config = dict(
    n_kv_head=4,
    rope_base=10000.0,
    init_std_down=0.0075,
    final_lr_fraction=0.0,
    seq_len=256,
)
Each number is 128 + 24 x the weight over its row's rms, rounded and kept within 0 to 255. Layers, rows and columns count from 0. Numbers have three digits each. The size before them is the row's rms in percent of the matrix's.

# layer 8 attention query, 128x96, rms 0.156, rows 73-127, columns 0-95
093:096132134131073106119141146105133151118137136166095119130128108138128131110224115125086131096120108150147099138119098149153128102101110149089148113154148156092131125099115174145104105082121128110126074130113140132116135128121137098108107132131084148126138178147109112111110129139164160121
103:108174118126075152134131100124130150107154147103127137151124102120112176150150130141097135086133123088125097132148120125141091154122164134158154120088099135188119118093123089131108178164121118111146154110110127099143154088097134102125139127153146110111129141136137160110111072126134159089
094:141118140150140127143161129107169157133140122113114131106066107091135201137084093119099126107110125134123148107108138108142096093095142153123147139126133118101112148089115113153173103087155144183125130138116156146153104117114109132152163138112117129077136153123122138106119103083162106133
102:135117112139097149128132116118108131090145126082136144118150082165132126110131109047161127122131133132141142127133109131118117117156156131116119109124116129118125116118109101093137126082162115112121160107064133172132111151124140154139151161135117091146130075111128183108142128110135114049
113:134135144125143099109103122138154124228111099114131140168142184133149099133127127114132164139109110121103155129151125110089154115146064107137131124116095142119096136120181157178138116139119131134184129115129095121130094134139124120143127168130131148127138168146120137143108133112105167113
151:150153139172128150096094117174129117166124099085137107150154110149161125093168159103132132105116103122115165107137098112115118130131087135100158117099116166126108145080168165140144118139139115089144080114119126155124147155122164138141134112103123128128098115135162119141175148106139153175
112:094113114132188143130131128159158136151081141085114085127071106126110125127089144136101148133120133098112144168124142182162107157111122151129125122120152099072142125089098118157121068149147108141138140125121101130145116112125094151135107119120142118124121157153131140155066113138128142142
102:109139177118082102146129135117149121120163162132120098165097155136103160133121095131119108151109141157093136129135153128139137118128109127181178115126109128148167153087157140135147110147089130096070157147154101115114136165130155086180104137119103118113136146101124127101118127081116139109
100:100108101120161147132115111101134144106121108100090116097140147151125063136136173122124139135119121121159160106130140131121128162123120128151101138132149151121116106165082134103138153097175143112136100137116128132146064074132095157097113126152125162151144067146131131146144126174129086110
101:152133149086141154120136159116142089140164164118141122120087161126115146138144114107158114143146148141094106142137136134152162094157129108105157133170088147113175145106196103125142101113096118115117144174148134098139152141125120123209128147135104115126143132137123133111129163134126160165
095:110131109151149124135136084118111138089074079096151148117169137153160111125125149129155136127134118094184171097125128142116099103102127143113136161096157128108101105153074139095138130110169133143090135111107153146139102115109132171078132101152152158109109130120142120143101108144159133130
102:077119105095101120120128104099110122127139100112143154115103122115159099156124142153109121150112132116164150174098151123102089132116137132104109148102199129119126120182068144104097117105172131123119109115099163139133125080134122173089134102146132154145138157121132116140136121160107109101
112:147132152153151163167138093178100121140117159142154142155157150110135134114112131166106107126106106108126152106148121137111113126125120111097131122118130144141128110124174169153132148128089135123127145134155106107138173115075100131153106113142160082132068139076160097128147146102120175167
090:082091143147132127164092116155137129100143096070115075139121103096126091104132126092118096094156124148123180110130108117114117118145124105125150122115120128124159140127114127158132099087157120122112109122107093185129099151088149121145147128129153143114138153083160132163110137140106153083
096:133113164133096146131156166109114153095161175181139112159136138167115165123152076136114116136118118113115117160157099131147112126097152153111145129142131126148130151128131113115139148129104062121136125172166121101121102131174145128137154174094075124168113144096126131111093135135130104114
109:112108134096098140120108140126172128067150118101140071112159141115141148108145132116083134083120120169140111162126104163129107107106152114128117123124169083126093130118089156079116119117145136106107137121144154129124140116132159124117107124154098160132072167144111139128115106111071100129
096:127133127065107097121127138129091119133127135119129117111154110082131112154125134108124154097112155139133142157098167183158147102104116119130104106104114143131152148130147124153104078138190093129136134097132115108154157152121112081141132091092157113078164149149143122143095099158156136127
104:095115126110148126135172175123133116103109148176132121168123114129091122157125138143119155115135119127138155151134145185146103098062101122078099117155177080096116135146149132202149127131145091114129120131124120149139107122119109117132126091102159107123137148126098112133093107137131108117
094:159142090100125093092127143132142138120100106134122104151156101164154118127126153122112183128112159123134133165138109173125157130163098089157092132122153156105126124138109116141157084138124141151140160155136162149147068157122129108090105164143151115135133157137148176147073138126138109137
099:140162112172121128118129130148151128151113117097136101119097135120180162123123158140090105122112107151144124104118108119120122126124132139144179146093082114110122165130124149113130140185113161148140163127166142114121099153111154153093177092139127137091138152199129115142125106104105141173
091:148147148108099118139157107138104133144112185116141156147128146145127165150076117173096141176129075095169105128144131152124108125081112113127120117106160135134179144120134130128108141115140099119094143152139128139144135085130095081143092124111164120147122150138127145090069106115133128148
107:149094101149156093117127104138139118169129104121077123102114132104104113126138118108105157139099139165135118110127107107155135129130146168138171170110149165097095122133115108119134157086110091147094114169119109181107133135153119163131125106134087131149169065104144152111142133093118119135
111:114150110098105141168173158075094110099103102161145165104182110117105130124125120130142123179115135144116105176091128136136110112123126165113149157105088119106128137166113171102116134129107110113143107137128115093151153153131095134103136119104116127101169129179121093103116113149119155120
111:153137112125132099130121099142143196153147103161144118141106120097140134115134148125115126089133094101166124123125122118108125118105143097102145112094166121097055111132147137167101130176104111126086113122120133105152103107093155142120078095150186133096128131115122157161150118142140132138
107:118134138119110126144144144095108073131140178132113144161128147183124158148127116147128126193100158120076169132141148130178142146144132129128150119156133144113149133108167097124156142102134098133169167139177116091125118140112127098157160156117153115099153104143123083118102145123116136131
089:166129170173114098110142114188146156161137122193152124153119154107109161107109109132143126134117090119106101119162100087132102115119097117084141130086103114106128092138147156158127142149113129123140131133122125104151112133095151112199130158108125099092154106136150124129145129114138144136
075:117130141070164153179112142101127077119158132105158152112147150145130113185157108146146121150133169126139149120146151130135128142168133114160149148162130118131103174120104105064113130099108112138133128107140099082147149121138105117106145104140149152132113132168110093110120100128152089134
083:094112113084125138124109114142150107143093153112144148124118183161117152156144145151138123137126119113111153089107138112067137138103147153149154147126173121132111124134130094136106179117146112151133079121171116122129141145125098149127118122114148152110138136105138055130142060121146142083
097:146118146131123117139163157115090111144191149158134127164125129111116143097119074121120080136147159108099143126156108123160173112147114102116140106132109113166133155090140124128119135125087089108126142138126122150120114124115199086134076125107117112155120136129104142120150172122077126104
104:122130131110103094117151149134130139139114142138115148128153144154126111090115141052136077131130113146156130087143123138158150113134147121110096120114128099149104113129126168128060127100114134122152107123114131125106166140155180126118106124137144122131122155152039139136161151104125170090
082:125111067111152143116132117148100080154111118110115123149150136123118133131185109140088130118113102151107155112100140140134155107120126131086115112129161096140106109126118127128097166154108123165152137121125132100106104156198150104157169147116147136101107137117151058103144137152134146165
105:098119119123128092126117121157120145122142099085129137098145143109176098090092088133120146165111135140133096134098092141134118136164092092143137117079122104133078104165107157104134157132147173155123115133123073098133140073118110143133118119152117138156095116105100140104148167131146133135
088:097120139119099114149120122089134128156154158151108150123086159143157127092089142134079103093139119127129151108130142139144150147121085174129148128127138119065149114140137161168077133116132145091179131157122086110157133119121144106123103124162128091143095125126097121130114139113080152104
094:159141163118140093160160141072150150132148140128128131116109117153107165118113143154163155149173152109157139174136149131129137114121160114142137118139106098105120151113150190113175145126100139113085169133122155102164121121110128149135104162132103114152159102103142149093130132175161115107
100:142140159152121178096125126146109141128120126092133068104126134087135105141094148074119117158116091120129110119120118094124138137120155114130084146140150150157104155145090117139152118120110111158106091114127159182103116139138156137137148090086119100129133127163089136175150119115074132116
098:103176126124144148139163144127106099086128131132133137123123167129161116128163138128130152137162156158115072145153136162132111104069134102129163127152138119123145088139134109137154124109151089116114173101104144122089129125115079111118140153150141143123135185142107110108120121154160123195
114:158124092111150133147118142131154122151146142145118165161101143142117185127126134152119109104140115095144165115131167132128119116105163144083150154125136165107119129096114147127056157121128122130140112138169120108178121119119135120137082123159168136097088148092159131148101139112125173088
085:122129139114123118144091137082158132114177111166080151160114106168137122101145161111131178117092137118141182114161141155137126106194101111075122117125137136111104122109169145127100137129126134103156118156109131112135116080131178092114142117163135112129091126125138138120136125097135144108
120:137116145132107134146092102116122118138150123130076097143110140089107142134097134107110116116095085152092144073163137124113138133123122139122111130119120162132113107114139127155134130104150104131152147125130164115128089144098142088170154122123146119055157085166204119131123128108131149090
091:153140136107123122147149138126078122109121178156159144127144161173136159108131130151155118137110150149113115138158111131138116134124120171135168153144134084114134122139161130147154179100110130118123126114155133075100129168122102129159123154106103099110161099151105063073110137167127138144
099:080113117119159155169116122126168120101141131092113159118147092106135099161126145148114180129170102134133152097093164131121135099152137141133117157118116154098151140155107115105123148100153137179143100110101118117132152097114070122127153116154161147087091116104171129147130095118145136139
100:138120145118110090124163167092129093099170158135107112115115130167131160130129108132123106124116170140101141140146124145161173124159113141152151126203111103122172152109145125091116096102118144111159171146157110147151099150116116115145137143127109097168115116141113127097089145121105152088
104:100083088111123155106105110138132133169082104141141112123147156091133094166129136136130122123147111147144124126114135100084114147115139140142082150113161116071118122156133161149085151123150127118107090136098147116139142097117112191104100102157135145141132150085137102139122073155142112129
095:097123090088147157120122089147136140129085111098130107097128153091164111132129141132095144102132102124181143105106143109099116153111178141114123158109146112099098125154110151119103176127124169183111094122123148137138125099159130170098088122139127159132111126101149110126141095143148095151
114:124171124130144136133143105114128103102118115114125080134130161101130179135160076125161135151124125149104140144170132082139131127107135095134155118139121097192125145102111139135140160158106154128120146123158131085090168160137150134141170143115100122141175146143110078094120139089138148145
138:146161149128107130113167154122099099131150120123106146177105149120110160123121105109154116153123112130091139132149146106155158099126149102111117079166127114167125126077171145137123118108095102152136139135143134109108140173140198100143145163117107160125159163159090117119112154095125137110
134:151168124142124115142159114140099123143158155152109117164125159148092123123108104151134123131091145134083099142127105138147153098145085105151131109142106094154150166122161097165154106155128125126160154165143088118122119134102145083158163162088092118145138125165101130088131163108103120153
087:151139117088133131128140129136141137115078113120158128139161145156135157115145104163140142149096162096133132158124127147128112155122102138164105126159105097172133176146123103094150128146112134141092166134169119112121143182138108130086117166130106148179140128172101104106114160137155110178
091:141112116147139130129094125144103158117110143112136140144157069172119130116162149101172120141173158124140144090129116125130150144104111142093127150100134106132180132123120119108115107138146124121169156125097168181101108140140097086127151129110136106074133133117109163146134147128115172066
104:103134125125158142108145114154160121141094128091167135140137142104130164148149121107162128106142096157127081134137114107094100115065155150126185140131133113125142078154115113135059138106114123121119112127153146119110173184132089138104129133117127173116133116135152084138134136162134148130
094:134126110112093087117138098164117123183102140148106108129116145131111168120102100100107096097121063158127125136123122114150143137111140121132110113137115120117166124126145137177083144102116147140145106157139093123157154179125156142125084145109108114149106144135088096166116103099095141082
104:091147111166163185109149156126125141077123118171143138118113109138112122121149117160142137122114140122147068170142093076135117110143153115186155115122136114130173138136122124110104154124141165128108152157123109129117118119123113138112136158114068119171155118118162127139137141146148082160
098:126171117090123137116140132138069102135115148116102092153112119086134132134147089116126101144128152173087120125126106146133165119093097125115081142102091125138132126104098160163097111153094112161112122125146125115118190126117157131101131142143134111113107170125099098104101129090097163105
097:139116123102152189102121180101154104121129108135147143115117109126160113150173140171137170121132143115135091168125145123147124113144138133179178133151125141141125179128140102137175117132159137097119147143130123122104121133154136129103149142111124120139112102132155145098106155168134073191
093:133147068157120128130145084193124112125113093132104100127140144100100136140137076107099090120107134165136125120143141138115122119113111137128079122095152137151131130169096130111085179101112144107115138124116141151158138167114098110093124122111116083135112122161132142143094101089129168142